Part of a small language model's weights: learned positions.
Each number is 200 + 30 x the weight over its row's rms, rounded and kept within 0 to 999. Layers, rows and columns count from 0. The size before them is the row's rms in percent of the matrix's.

# layer 16 attention query, 128x128, rms 0.204, rows 0-27, columns 0-127
111,212,176,171,229,225,235,218,205,232,207,233,188,143,185,216,197,198,202,207,175,218,145,221,215,185,157,191,213,196,146,152,180,181,213,218,227,191,233,154,221,248,156,165,183,264,208,210,222,243,200,217,193,171,164,167,180,187,173,167,207,199,193,184,179,190,239,219,225,244,236,147,213,154,242,211,107,278,202,203,196,192,172,191,171,201,169,245,157,168,204,180,195,131,215,180,223,192,210,242,258,173,201,188,251,152,198,195,197,220,212,198,206,185,234,198,193,185,158,199,223,212,144,213,194,241,267,181,215
096,224,240,220,194,209,178,218,192,227,175,206,243,208,155,203,178,250,184,184,177,214,253,178,232,209,237,194,174,243,170,234,219,241,260,227,218,224,166,213,150,187,205,166,236,174,181,197,182,182,278,192,203,170,187,273,206,164,153,243,186,172,180,211,170,193,122,224,192,173,215,241,202,202,206,190,193,182,173,209,183,246,218,201,194,242,185,137,145,211,184,193,177,263,205,249,182,172,173,147,188,254,183,198,183,246,204,201,193,218,190,134,197,211,188,246,198,226,196,194,212,205,204,225,166,166,156,160,168
104,188,263,155,221,237,176,227,210,153,161,153,219,232,266,187,215,243,246,213,218,198,213,219,133,219,261,181,216,148,233,222,193,236,220,184,166,170,228,190,175,154,170,180,185,179,215,197,173,212,196,180,173,231,165,192,213,232,225,263,171,186,245,208,206,184,142,205,192,186,242,240,205,223,180,171,204,191,231,185,245,212,171,181,230,213,203,189,202,193,209,189,185,241,246,167,179,200,177,186,188,197,167,220,174,212,182,223,279,179,200,173,215,139,132,206,230,211,207,189,190,151,210,177,240,166,196,234,254
100,204,194,224,203,184,215,185,227,142,250,236,198,192,244,185,251,187,194,196,222,175,209,150,184,235,169,202,237,159,223,188,246,216,150,176,230,197,221,233,212,190,167,183,200,213,250,167,197,230,219,197,173,218,197,212,184,253,208,178,186,240,234,233,157,204,186,186,200,233,135,241,215,231,218,241,253,140,131,227,196,166,247,170,200,175,197,231,178,212,204,229,248,160,151,191,241,206,177,205,187,196,203,190,173,133,195,196,169,186,217,194,148,283,189,236,228,187,248,183,205,190,255,207,220,181,189,175,169
092,235,188,189,247,227,202,223,206,248,213,262,193,189,231,178,188,206,177,252,224,234,176,256,193,178,216,186,174,215,249,155,161,187,239,179,178,150,201,165,187,186,182,168,206,241,162,214,225,182,170,187,178,192,185,133,171,181,178,194,213,171,245,188,227,188,188,221,197,202,203,175,247,231,249,199,157,230,247,206,232,191,133,171,182,224,165,183,190,183,171,178,221,211,226,198,198,157,187,238,249,203,189,216,231,188,189,178,233,244,217,172,215,110,223,190,206,195,144,223,208,214,122,219,224,238,239,194,250
099,207,169,149,221,214,183,206,279,188,241,251,198,198,237,218,223,177,178,234,221,201,189,215,199,234,179,178,234,202,183,250,253,192,231,178,214,192,219,160,185,199,196,185,215,221,179,170,192,181,207,205,227,241,210,174,165,206,201,199,233,247,202,217,200,200,223,204,211,249,202,142,269,226,220,254,168,186,173,248,197,149,221,182,132,209,224,181,220,169,144,221,220,144,190,128,207,170,199,249,224,262,183,210,220,208,178,172,209,199,203,240,194,166,196,193,188,145,185,156,207,208,148,234,226,241,254,227,221
089,267,170,261,135,195,228,147,160,275,183,235,226,170,192,188,197,181,167,164,222,237,235,193,203,208,231,175,168,193,214,185,215,156,153,184,133,201,159,275,190,175,251,197,221,140,227,228,201,184,176,234,229,184,221,184,152,234,209,190,238,170,220,175,243,240,216,205,198,201,210,213,205,184,209,231,200,220,181,205,171,245,249,222,221,229,213,176,215,212,202,171,189,195,200,157,209,156,207,201,201,255,220,229,209,207,183,242,165,206,195,263,194,209,192,170,209,178,245,177,214,249,215,199,232,248,213,204,236
098,234,196,210,199,188,186,146,212,200,210,209,186,218,159,244,208,217,154,174,177,235,231,179,244,194,193,152,192,175,194,190,235,233,151,239,235,211,165,220,108,254,186,197,278,154,187,182,209,232,224,175,227,193,193,215,212,203,176,211,184,199,121,162,183,171,163,164,128,169,205,216,244,218,188,233,184,207,203,210,193,241,241,212,179,203,187,167,196,213,212,175,153,224,176,222,201,147,168,140,209,251,209,204,211,225,221,206,214,212,187,166,177,226,157,230,193,223,173,195,200,200,143,214,173,172,152,184,144
086,185,210,154,210,199,198,205,225,227,214,209,209,256,225,164,169,176,171,209,214,150,125,177,190,200,203,177,217,207,183,200,261,163,222,183,182,213,198,137,204,212,205,159,204,203,168,219,199,148,233,165,226,223,189,192,184,217,171,207,203,245,211,198,250,172,238,157,218,227,165,154,241,195,282,210,159,190,230,242,185,166,208,186,193,214,219,187,205,184,147,218,203,173,169,141,214,204,169,223,180,254,236,178,246,225,260,223,192,202,197,218,227,210,199,200,163,195,251,161,158,167,145,262,198,217,190,189,135
090,179,238,174,197,202,164,244,185,256,164,169,258,246,177,175,172,218,203,190,229,143,162,143,207,214,243,203,237,230,197,196,217,207,199,217,169,237,173,138,194,172,174,195,209,239,197,161,188,184,209,153,187,203,189,208,237,126,195,193,191,230,175,167,278,141,235,158,166,179,214,193,185,180,188,184,158,202,244,205,187,162,159,199,198,219,192,187,189,199,169,184,202,255,158,190,170,203,186,217,174,227,260,178,226,240,190,187,227,229,165,191,251,199,142,224,210,217,210,160,150,198,196,207,156,208,162,178,166
116,199,247,157,157,175,273,271,126,244,179,204,204,227,205,181,185,215,244,169,207,174,168,195,164,191,248,166,209,175,243,183,248,214,225,193,159,208,240,166,197,186,172,222,163,225,247,203,231,195,223,200,166,234,165,204,216,192,236,180,225,238,238,201,231,155,232,129,259,178,163,244,155,162,217,208,214,181,167,148,238,173,153,184,185,199,185,252,179,173,215,205,210,181,172,217,180,220,187,244,153,180,218,197,243,173,186,190,198,178,176,190,220,244,198,169,224,194,231,211,175,216,199,184,219,213,178,184,199
090,197,172,173,195,222,262,256,223,231,200,261,168,160,225,223,211,194,198,201,220,226,200,230,198,203,178,199,211,177,218,193,163,166,196,153,167,184,196,197,232,210,177,185,203,249,221,245,223,208,173,228,183,195,223,155,143,192,199,172,245,230,263,217,170,201,199,237,270,263,213,160,205,184,179,189,188,208,164,211,243,190,181,205,164,203,150,205,184,196,159,198,220,137,229,169,204,206,232,270,232,189,174,244,234,137,149,185,183,216,178,223,168,203,224,176,239,160,189,208,242,230,223,201,216,235,257,181,246
104,181,251,213,158,171,219,215,201,204,182,197,240,218,253,188,213,214,198,138,231,159,211,154,167,225,227,219,212,192,168,216,254,197,147,183,181,235,199,185,198,190,162,231,187,160,256,189,164,216,250,238,215,214,210,213,200,226,238,183,272,212,217,194,240,236,167,141,248,182,160,214,187,180,225,218,192,138,121,201,169,192,210,205,178,184,252,185,197,182,187,184,226,202,172,201,213,252,229,206,198,224,209,255,172,221,172,188,152,167,182,242,200,226,171,211,207,164,248,183,200,175,202,184,155,236,193,259,240
082,187,185,199,167,188,211,171,234,222,193,195,202,207,223,182,242,212,172,209,214,128,170,189,176,215,239,244,176,135,182,175,296,186,153,153,174,247,160,182,241,219,201,195,220,175,243,203,143,202,178,190,215,204,212,162,221,238,163,248,187,192,196,218,232,199,163,225,200,171,228,155,206,160,257,223,235,146,244,233,195,155,199,182,243,249,200,169,211,175,165,205,233,184,207,229,241,198,226,180,217,181,197,205,176,257,138,199,160,192,182,231,202,219,198,206,182,188,195,169,165,133,221,241,201,197,223,196,204
094,225,259,182,243,185,208,235,182,229,176,199,161,226,212,211,183,228,209,199,212,229,179,229,197,183,191,173,240,173,224,205,235,220,229,174,184,156,228,154,133,244,197,201,215,209,231,184,265,193,217,169,160,213,213,199,202,211,161,188,223,232,195,208,225,164,175,191,198,167,183,250,204,187,181,218,126,106,190,214,270,197,142,177,154,215,192,174,139,161,160,218,206,205,162,226,159,169,158,234,192,232,200,223,242,205,201,214,257,220,158,198,222,210,231,211,186,214,144,188,231,193,190,197,204,214,184,194,264
101,184,190,149,210,209,219,214,233,190,259,249,108,208,208,205,232,190,187,223,220,164,174,252,190,217,131,254,219,212,210,161,227,183,211,180,234,197,239,158,208,212,210,202,188,239,192,201,162,216,117,203,151,196,218,184,198,188,220,209,219,209,220,210,197,196,236,225,248,224,176,146,243,209,277,225,218,166,175,207,209,138,232,185,199,183,184,195,210,144,183,203,205,131,210,176,205,194,203,258,189,186,171,152,215,167,192,166,194,207,188,222,187,190,275,182,200,163,176,194,204,212,163,193,223,199,245,189,235
075,151,187,158,163,189,201,168,233,201,233,208,172,201,226,220,197,197,200,156,155,211,168,143,184,232,204,181,218,211,170,204,308,163,169,228,199,246,194,156,226,181,191,175,248,210,244,179,175,179,176,266,177,224,204,152,237,212,188,172,203,245,202,186,227,168,235,205,195,266,216,157,186,170,210,257,174,188,224,176,215,213,254,197,176,207,200,206,208,170,166,212,183,177,197,197,170,219,214,153,171,201,224,138,208,209,196,239,196,187,202,175,175,278,202,201,195,154,233,184,168,167,229,196,203,223,206,194,126
102,173,207,227,248,222,216,238,144,208,143,211,199,140,179,192,167,224,223,248,210,247,242,237,218,188,231,171,156,213,246,221,130,207,242,214,147,206,146,221,193,178,207,203,220,222,221,225,177,147,202,219,170,172,182,209,196,209,227,244,146,155,205,191,209,200,183,276,233,194,248,231,181,153,186,140,220,242,222,170,214,229,171,239,207,237,192,218,186,197,190,201,210,223,209,226,159,177,223,215,188,199,137,196,191,236,194,209,207,222,153,180,245,169,233,225,179,249,172,196,197,210,230,193,217,204,215,252,231
073,149,166,200,174,171,117,158,212,214,185,179,196,235,172,227,217,191,214,137,195,219,180,153,244,190,207,221,204,234,191,210,257,190,160,254,222,233,184,172,223,176,200,239,187,201,200,178,185,192,205,236,251,246,231,199,233,207,232,173,196,220,169,160,230,203,218,161,177,210,175,210,188,194,190,216,210,178,246,147,152,180,240,229,217,211,240,254,188,172,202,190,204,199,182,196,170,182,241,154,199,180,246,194,197,203,232,181,176,189,218,216,209,226,191,175,150,165,259,208,153,180,210,146,158,197,200,211,96
080,247,189,221,203,207,210,191,196,218,184,162,152,221,209,191,191,154,165,293,223,193,172,204,234,200,207,185,199,174,237,233,174,237,211,204,214,156,170,192,179,241,178,200,207,177,196,154,210,200,211,146,190,242,220,167,204,213,230,215,190,234,215,167,217,181,264,150,176,166,180,191,232,242,136,271,193,198,211,184,209,165,182,162,186,183,215,204,248,236,176,190,239,208,182,141,168,182,184,255,215,237,215,199,168,212,210,221,257,227,229,257,208,152,183,180,177,182,193,235,178,174,186,260,203,162,188,255,158
090,169,212,196,208,211,183,220,214,158,182,216,259,190,175,193,204,224,211,195,222,184,192,137,180,204,261,182,206,160,252,179,203,241,164,182,161,265,187,186,226,161,154,189,226,211,210,206,180,189,233,189,201,200,137,187,208,132,174,209,185,209,176,239,203,180,185,185,194,231,191,213,192,184,235,150,237,247,205,215,219,212,187,225,209,178,181,159,224,187,163,218,205,239,206,223,227,194,229,198,184,194,239,234,275,232,174,170,171,233,153,125,199,256,124,246,232,193,213,130,164,169,221,204,174,209,177,167,188
097,230,233,191,152,200,238,198,156,168,233,218,179,195,179,216,235,210,231,158,185,159,167,156,168,186,176,174,232,176,161,204,235,192,147,175,245,206,224,218,174,237,189,157,221,191,215,147,233,260,188,220,158,169,163,184,192,207,195,139,233,231,198,183,185,197,236,129,204,211,192,226,213,205,218,272,158,152,165,223,216,190,210,187,140,157,192,220,225,186,220,220,144,149,171,200,232,227,161,180,195,182,205,213,233,183,231,205,211,220,191,193,169,289,191,177,198,155,204,169,256,189,217,179,178,214,201,199,196
092,176,151,191,227,223,220,241,201,181,215,261,181,157,188,181,226,187,219,258,225,170,173,239,207,195,183,228,221,180,246,167,159,220,183,211,166,228,197,177,247,186,184,202,181,252,239,197,191,171,185,175,159,197,180,177,206,180,237,183,181,249,208,235,177,175,268,221,247,232,196,149,184,178,206,167,251,241,181,164,211,150,237,226,229,183,172,227,209,210,171,206,257,159,214,191,226,194,258,285,207,178,193,177,232,143,163,140,175,215,161,220,175,212,211,221,219,206,195,182,162,236,227,218,223,204,220,175,190
068,174,254,192,254,175,158,180,221,153,202,175,221,207,229,175,224,208,250,171,209,182,187,179,191,239,223,198,216,233,246,234,137,237,178,250,178,243,213,201,214,173,148,192,130,212,227,185,161,169,236,187,209,241,144,236,221,149,220,236,150,183,187,214,205,199,168,214,191,241,206,214,158,186,217,167,222,224,186,220,206,179,224,230,207,191,203,203,192,176,221,211,251,243,212,190,181,184,200,223,173,180,209,219,224,188,166,194,215,177,207,139,245,166,142,297,199,203,219,202,161,184,203,163,226,170,180,255,177
105,191,162,194,195,198,120,116,261,210,254,226,228,187,216,239,245,191,176,133,187,225,208,178,223,231,164,205,184,191,173,187,229,179,119,199,225,244,185,180,216,175,228,169,205,164,179,190,153,212,159,220,254,206,262,177,183,223,164,188,197,196,162,206,214,215,137,224,129,233,191,163,215,226,209,213,219,193,224,208,162,211,263,242,251,237,186,164,206,190,211,173,167,177,220,171,188,178,176,164,210,209,249,219,212,179,204,210,175,191,183,169,192,207,193,188,221,178,241,163,186,179,201,181,190,224,181,175,187
091,230,203,272,213,206,200,221,153,217,148,194,207,203,185,180,216,210,222,175,200,179,193,190,198,200,217,233,191,210,263,176,133,248,193,185,216,189,213,194,242,187,183,212,148,194,218,193,232,259,231,167,161,192,217,185,198,182,228,139,204,172,202,204,194,229,207,185,240,121,192,250,165,178,119,199,221,183,171,125,202,214,182,201,268,184,210,211,180,238,219,178,220,185,201,220,221,260,229,249,217,165,213,259,229,147,215,227,196,222,201,205,172,220,184,206,210,221,231,240,186,220,262,206,162,184,152,185,203
099,205,217,173,155,194,244,194,175,283,206,185,203,170,270,174,178,196,169,189,224,225,222,220,160,230,239,196,194,191,182,179,246,134,208,166,159,181,224,214,161,210,211,189,219,169,225,175,200,205,187,262,170,205,216,180,185,249,194,228,210,170,292,143,271,221,183,199,236,190,213,211,202,200,216,247,181,166,204,205,197,209,162,192,192,227,201,221,181,173,201,170,201,178,197,175,151,192,180,203,186,210,180,190,154,183,177,201,229,176,241,217,231,204,249,141,196,163,222,211,238,218,176,186,264,242,237,240,255
098,206,176,183,231,185,214,176,250,176,269,262,132,169,195,217,263,191,176,219,198,195,168,252,186,218,127,233,231,193,207,184,204,191,168,205,245,196,223,182,202,252,199,206,193,220,214,188,201,225,151,175,160,192,217,172,183,221,169,170,235,220,178,212,183,213,223,203,231,233,165,143,238,208,234,240,183,166,198,240,197,168,244,179,212,157,187,206,201,165,196,220,226,104,210,171,247,207,179,258,227,181,180,197,235,162,193,200,194,210,194,235,170,212,245,202,208,179,173,193,224,213,158,222,221,201,219,167,271
# layer 16 attention key, 128x128, rms 0.197, rows 0-26, columns 0-127
089,229,202,191,296,227,232,248,219,226,216,212,230,200,161,228,187,238,223,222,188,218,196,187,179,223,184,155,176,228,182,200,148,206,238,246,247,200,233,180,198,220,175,190,207,245,200,183,186,199,203,148,160,216,185,189,228,201,214,184,171,211,229,214,159,179,205,238,236,267,244,177,211,198,203,175,144,294,265,213,223,189,177,219,169,196,206,251,191,215,164,176,191,180,210,159,217,184,199,240,225,166,215,192,244,134,220,187,203,240,216,165,211,123,199,220,194,192,193,213,200,204,149,231,191,191,253,211,195
094,203,215,226,190,226,202,158,189,201,186,197,207,212,203,185,188,245,187,199,155,229,235,169,204,213,178,238,219,245,253,212,212,200,239,244,227,223,181,208,155,139,242,188,235,159,214,182,170,235,223,184,222,175,204,213,192,218,160,159,196,165,210,185,172,178,163,181,204,208,195,215,215,177,226,231,198,99,168,230,202,208,231,219,159,223,138,182,145,215,258,182,147,241,209,271,210,203,179,141,233,226,206,182,222,201,182,265,221,161,171,155,182,225,219,206,214,246,233,169,207,172,210,180,174,194,135,215,216
086,179,215,175,237,220,135,212,183,143,193,217,163,244,225,187,202,202,225,218,251,152,213,225,149,189,263,199,240,174,224,241,224,255,190,172,206,138,224,202,204,186,160,181,167,233,211,248,187,179,223,177,190,221,206,190,204,221,149,228,184,208,214,241,192,162,140,170,159,198,148,225,219,253,207,189,204,142,176,179,250,219,207,167,201,206,242,197,220,119,181,218,212,229,206,206,194,197,189,165,225,162,185,201,174,215,198,174,235,203,173,209,198,162,195,209,236,162,144,214,216,139,225,230,227,203,151,206,226
083,201,219,209,165,167,205,184,173,205,194,191,195,182,181,216,238,207,208,158,233,216,208,177,224,207,174,196,174,149,184,196,268,177,116,179,177,245,197,201,217,229,178,206,201,171,204,192,188,199,254,248,229,174,175,194,163,198,163,183,237,195,201,240,179,222,195,202,209,198,157,230,177,229,237,228,228,140,129,232,155,191,212,222,193,174,181,195,218,153,206,239,231,167,140,197,202,211,185,171,207,209,172,216,183,220,215,183,113,207,168,186,153,302,223,216,205,162,205,157,258,223,249,198,220,234,197,201,209
114,232,185,222,263,221,225,204,272,200,228,279,171,209,213,223,177,188,185,198,185,194,165,236,159,235,146,225,234,241,285,154,158,219,255,212,205,166,209,173,221,205,195,147,198,241,203,169,189,210,128,156,167,188,175,165,238,209,201,204,173,194,247,196,200,188,228,224,251,246,196,205,232,193,207,174,187,179,209,181,226,155,200,175,213,200,202,231,186,190,177,199,185,172,244,204,213,204,190,232,195,169,228,180,248,108,187,207,226,209,210,189,177,126,190,208,228,204,183,235,166,193,201,190,205,180,194,206,234
092,173,242,159,214,212,224,212,281,182,204,208,180,215,214,225,195,179,232,202,191,190,173,201,169,225,194,118,218,198,167,229,222,176,204,164,227,207,162,191,250,210,218,145,211,193,161,156,156,175,182,178,177,208,211,232,150,211,216,217,213,187,223,221,257,204,173,271,250,184,163,170,230,228,194,204,194,220,197,241,201,178,227,195,253,176,230,174,169,222,133,230,164,204,215,152,225,210,193,257,199,197,219,206,193,199,233,229,195,230,195,140,245,180,177,202,189,198,157,190,268,203,148,262,206,210,243,224,218
083,226,170,237,127,202,250,194,186,258,195,243,216,157,235,179,181,209,150,188,145,222,254,181,186,188,239,176,179,193,236,219,99,154,183,177,148,178,171,243,194,186,224,174,237,159,217,195,194,207,164,225,185,157,174,161,201,227,196,196,197,195,227,153,235,207,219,231,203,231,266,184,190,162,206,223,214,288,218,208,166,230,213,207,216,232,181,201,196,197,233,211,206,216,219,226,180,148,158,229,228,200,240,207,170,186,177,205,232,174,205,225,178,200,197,173,180,218,236,207,188,232,174,158,219,197,248,184,201
086,187,216,273,190,176,220,137,216,206,189,222,173,237,197,198,197,237,197,191,179,246,198,183,261,154,143,199,192,219,187,199,228,171,180,230,206,188,181,183,145,218,202,196,243,188,184,192,157,183,227,208,232,168,238,184,187,176,215,184,258,214,167,232,218,216,184,180,160,192,192,205,219,153,234,232,215,212,197,235,205,221,177,215,195,185,163,187,192,200,209,188,174,209,193,222,254,207,194,138,226,223,216,267,215,228,173,270,218,139,130,109,216,255,202,162,185,219,166,165,189,211,173,197,180,194,176,215,135
078,153,239,181,196,193,222,216,213,154,217,196,191,196,178,176,138,213,220,199,220,180,215,192,148,197,199,177,228,212,175,211,265,171,195,166,227,216,210,192,226,215,221,222,181,217,178,230,208,188,281,187,220,244,223,229,151,182,261,232,214,225,216,196,252,147,179,242,204,193,142,218,210,226,228,184,237,215,199,235,224,188,165,204,255,192,190,188,190,231,157,171,167,194,202,166,204,231,186,221,171,230,236,237,217,256,200,204,153,171,189,150,264,186,141,234,184,213,219,224,260,196,162,264,156,194,239,205,190
072,151,256,164,225,164,161,229,217,182,178,186,199,273,197,215,204,213,224,180,202,211,171,192,186,184,226,199,193,231,177,163,233,205,211,201,220,203,238,168,175,213,196,258,183,245,155,224,206,157,288,186,189,246,223,236,145,149,227,231,177,211,180,184,225,178,188,181,160,172,128,222,206,213,223,223,198,206,207,208,222,209,133,204,243,180,182,190,215,222,189,194,214,228,178,188,237,235,225,220,184,206,224,222,217,229,209,242,225,169,155,160,265,195,148,236,208,212,231,170,233,215,175,246,180,167,200,153,147
091,218,220,159,150,149,238,208,121,258,167,188,236,257,227,215,165,244,196,166,224,199,231,242,180,163,214,174,226,215,246,166,256,208,232,195,163,237,226,180,148,216,212,244,199,210,196,183,172,177,224,210,214,227,189,234,157,220,223,244,194,184,237,201,212,170,223,201,236,179,154,229,151,213,236,202,191,186,140,216,203,240,153,228,177,212,192,235,244,199,193,227,215,171,173,219,166,182,175,212,181,230,190,228,181,186,198,192,206,205,166,166,181,208,176,208,205,195,244,209,268,246,247,239,262,188,182,194,215
079,216,200,249,232,203,236,217,229,235,204,235,179,206,232,211,204,201,168,190,186,212,176,208,174,252,199,204,182,188,258,186,160,193,203,232,202,230,190,205,233,213,190,165,226,212,210,133,186,195,151,172,146,174,167,187,222,234,171,156,190,186,244,182,139,241,223,243,252,254,261,180,167,190,152,191,184,215,199,205,185,225,243,215,180,212,184,216,200,191,205,232,206,175,239,188,214,167,197,222,243,165,213,173,210,125,204,189,201,221,264,239,127,150,207,187,189,187,176,249,217,171,189,183,249,204,259,194,254
121,208,233,202,136,159,213,199,155,261,150,139,210,190,202,159,217,188,206,145,189,191,223,186,214,153,255,205,156,185,157,217,224,159,156,185,200,233,165,206,181,193,219,235,177,172,190,227,191,201,242,232,225,163,220,187,160,216,195,220,236,184,186,141,263,220,200,181,178,207,196,191,145,188,196,227,208,200,174,196,169,238,189,236,201,178,190,173,168,173,213,204,198,209,200,200,215,233,194,163,213,263,199,233,157,268,217,225,168,166,189,222,228,264,218,147,196,200,206,175,262,173,225,215,230,260,175,237,220
108,144,204,218,178,206,185,226,174,167,179,180,157,192,198,185,211,234,157,193,253,179,219,208,187,143,229,236,192,155,157,190,237,152,188,161,221,172,218,216,193,193,238,231,196,239,245,235,149,213,251,220,237,204,192,157,131,203,219,224,193,198,183,187,252,171,215,187,178,165,202,160,186,205,224,238,240,202,205,187,229,213,129,221,201,199,152,200,182,208,163,165,188,174,222,215,229,195,228,173,212,193,220,230,200,280,206,206,215,164,198,225,274,211,178,181,226,202,192,144,268,152,214,237,187,247,224,223,202
101,241,226,196,208,187,211,175,237,227,226,215,162,232,194,253,184,248,182,152,176,217,180,214,178,228,172,196,262,218,230,190,225,213,223,215,189,211,192,175,154,262,183,228,190,200,206,146,183,235,127,216,139,202,215,193,196,237,213,265,240,203,219,198,213,196,185,225,219,200,150,230,146,204,176,212,155,106,163,211,209,209,184,199,149,231,201,214,182,184,188,218,217,192,206,206,216,203,214,228,181,184,178,195,228,157,174,265,198,194,194,221,139,210,210,196,193,259,154,147,220,226,185,167,235,214,215,157,254
108,202,180,184,193,218,204,181,248,193,254,259,182,192,194,206,202,157,176,203,244,175,124,222,222,282,149,220,211,217,215,146,248,158,191,209,194,231,223,168,247,219,205,235,222,248,216,148,212,200,98,213,195,207,170,206,207,199,192,182,207,195,200,210,203,211,243,220,274,248,189,185,200,205,200,190,201,183,204,181,211,146,213,208,182,192,193,206,212,200,183,192,162,117,223,148,189,185,229,252,218,170,180,163,218,152,202,169,190,202,208,207,192,172,239,228,190,174,150,191,212,248,175,198,221,197,231,221,242
101,148,164,151,182,181,189,250,142,207,219,177,146,223,200,185,224,170,220,215,212,217,196,215,217,165,222,206,217,207,149,177,268,152,120,222,189,223,210,202,206,221,186,239,221,231,202,209,164,176,253,225,192,219,216,216,119,188,248,231,182,215,213,215,223,140,233,220,173,166,187,181,171,226,205,199,198,268,178,184,206,245,176,211,200,215,192,190,244,210,149,182,205,200,195,221,224,235,217,162,201,225,194,202,212,241,168,206,198,233,141,182,244,215,147,221,177,174,199,186,232,234,169,255,189,252,246,213,211
088,196,164,210,263,217,193,198,200,178,207,217,197,179,202,190,200,203,181,211,208,166,195,231,185,220,222,200,215,207,268,214,113,246,252,246,194,189,200,209,209,185,186,179,211,215,235,152,200,204,160,166,146,221,163,193,241,236,207,208,141,214,233,182,153,205,203,217,221,241,231,201,176,183,162,182,192,205,234,125,228,219,231,179,150,266,175,194,161,169,192,195,236,227,248,227,185,174,212,233,214,176,151,163,231,179,204,181,216,224,226,217,149,155,240,256,185,251,169,220,151,201,224,169,246,178,180,190,217
092,183,170,166,196,140,188,195,193,318,180,163,213,232,174,195,201,174,202,180,176,179,189,219,273,121,205,227,209,235,163,182,204,165,158,210,187,188,161,151,196,226,189,225,216,201,225,191,186,188,162,203,267,259,247,193,112,174,267,227,187,203,143,216,249,216,245,204,170,141,198,179,193,175,230,181,194,197,235,213,174,176,203,210,212,196,193,183,193,240,166,185,183,183,221,186,188,203,202,195,177,237,220,233,171,249,172,203,204,236,203,203,211,234,173,203,204,213,218,198,179,198,196,160,222,211,174,217,190
090,144,225,218,197,216,208,203,249,156,215,211,167,224,205,229,170,182,260,183,161,182,204,201,233,171,187,186,211,215,190,194,205,233,222,156,203,157,220,158,261,253,188,171,192,185,135,231,217,163,193,197,185,197,165,238,199,186,231,176,228,178,206,214,243,221,215,199,148,159,183,209,228,183,216,244,179,231,145,189,198,148,178,155,267,196,248,162,211,228,184,218,212,170,191,200,230,207,214,241,203,155,219,250,227,249,192,247,204,226,187,153,197,185,217,199,136,191,201,252,157,214,190,215,163,167,199,177,128
080,181,216,196,202,192,198,202,159,152,160,191,181,227,207,198,238,203,189,198,238,173,197,204,174,180,220,206,186,174,220,189,250,222,171,207,230,242,214,182,167,175,188,203,181,200,178,231,163,138,314,182,243,228,192,176,166,150,177,218,186,218,187,238,211,199,188,145,192,188,154,215,219,237,209,195,244,162,196,222,196,260,190,216,209,150,184,173,194,149,184,218,215,225,192,209,231,224,190,171,194,248,236,204,232,236,225,190,190,174,144,128,230,236,134,221,252,163,234,173,239,190,243,244,212,202,162,201,185
097,213,238,198,118,190,225,181,141,245,181,158,203,188,210,218,203,209,188,140,150,274,196,136,193,207,209,167,185,191,133,210,244,165,126,200,201,213,227,202,163,211,193,218,225,197,161,192,197,179,251,260,182,185,195,206,205,183,141,183,255,217,205,175,222,228,208,206,181,207,195,208,172,192,219,249,169,237,178,228,201,209,174,242,185,198,233,201,226,138,227,247,179,211,176,177,218,214,187,159,219,206,218,217,176,201,206,193,144,197,185,204,192,227,226,159,158,192,193,160,213,259,191,196,198,240,240,228,147
086,150,200,187,225,241,192,226,243,161,214,204,229,214,187,175,213,208,213,217,270,173,177,224,217,210,203,198,150,154,233,177,191,216,180,203,224,244,230,208,246,192,185,226,211,209,180,182,186,160,246,156,223,215,128,238,160,151,244,170,176,214,180,272,153,213,210,198,269,205,165,194,191,235,206,186,217,244,209,195,219,205,204,204,174,183,187,214,214,205,160,218,269,168,194,175,177,162,209,282,207,191,195,207,226,189,233,127,201,233,197,160,175,197,169,267,190,190,204,219,216,209,227,230,215,138,213,198,174
075,183,199,169,249,190,154,208,194,148,212,209,187,246,183,181,234,162,251,200,258,170,197,194,190,179,234,158,210,179,199,218,222,236,162,185,227,219,207,198,199,176,132,216,129,198,184,234,176,173,277,143,207,241,221,216,167,151,221,211,204,198,189,232,184,177,169,179,175,174,92,204,203,249,220,198,278,196,201,188,205,225,227,183,201,159,204,193,190,190,176,185,229,215,174,181,232,223,198,202,164,200,193,218,221,245,189,197,194,195,166,169,212,207,163,249,233,160,206,179,246,154,225,240,189,212,155,211,212
082,198,150,202,209,190,166,167,205,233,250,234,151,179,176,176,266,152,151,196,174,218,192,206,205,220,164,229,164,163,177,172,196,135,107,215,174,235,171,212,242,179,174,210,248,254,259,190,179,192,161,190,244,211,250,152,146,182,226,218,196,237,148,210,222,192,215,210,192,208,210,187,229,191,220,185,227,198,198,195,188,221,222,196,243,179,152,189,214,203,205,183,176,144,205,179,215,226,217,176,230,174,240,179,201,163,206,194,208,202,186,257,204,238,213,191,242,181,191,164,204,141,163,200,206,251,217,212,246
098,218,206,217,194,187,208,191,170,234,196,189,214,208,164,221,227,227,193,130,156,189,214,201,225,198,219,243,150,208,229,208,166,235,178,198,245,223,199,171,184,195,195,229,158,180,193,227,271,200,189,182,199,180,182,181,260,164,190,136,218,184,179,199,177,261,218,162,171,183,210,251,186,160,209,260,173,148,172,172,181,199,235,189,153,208,190,170,219,148,268,226,223,163,210,216,181,220,223,202,247,207,197,204,232,168,201,178,201,225,218,231,119,249,222,187,176,214,264,221,151,168,265,171,206,208,192,194,221
083,243,165,197,180,188,235,222,178,254,180,229,196,127,226,199,164,200,158,214,186,220,225,232,176,198,213,206,220,238,204,153,169,158,214,198,133,163,191,211,207,233,201,184,227,215,213,166,204,228,111,255,176,181,185,169,210,270,186,220,179,182,261,144,220,160,243,237,207,249,267,172,171,158,215,196,160,227,208,180,175,211,179,194,197,245,208,238,198,189,217,200,185,180,228,195,191,167,191,200,210,158,194,170,176,176,170,199,231,210,224,233,188,175,245,166,213,240,183,209,207,218,173,176,260,238,237,227,212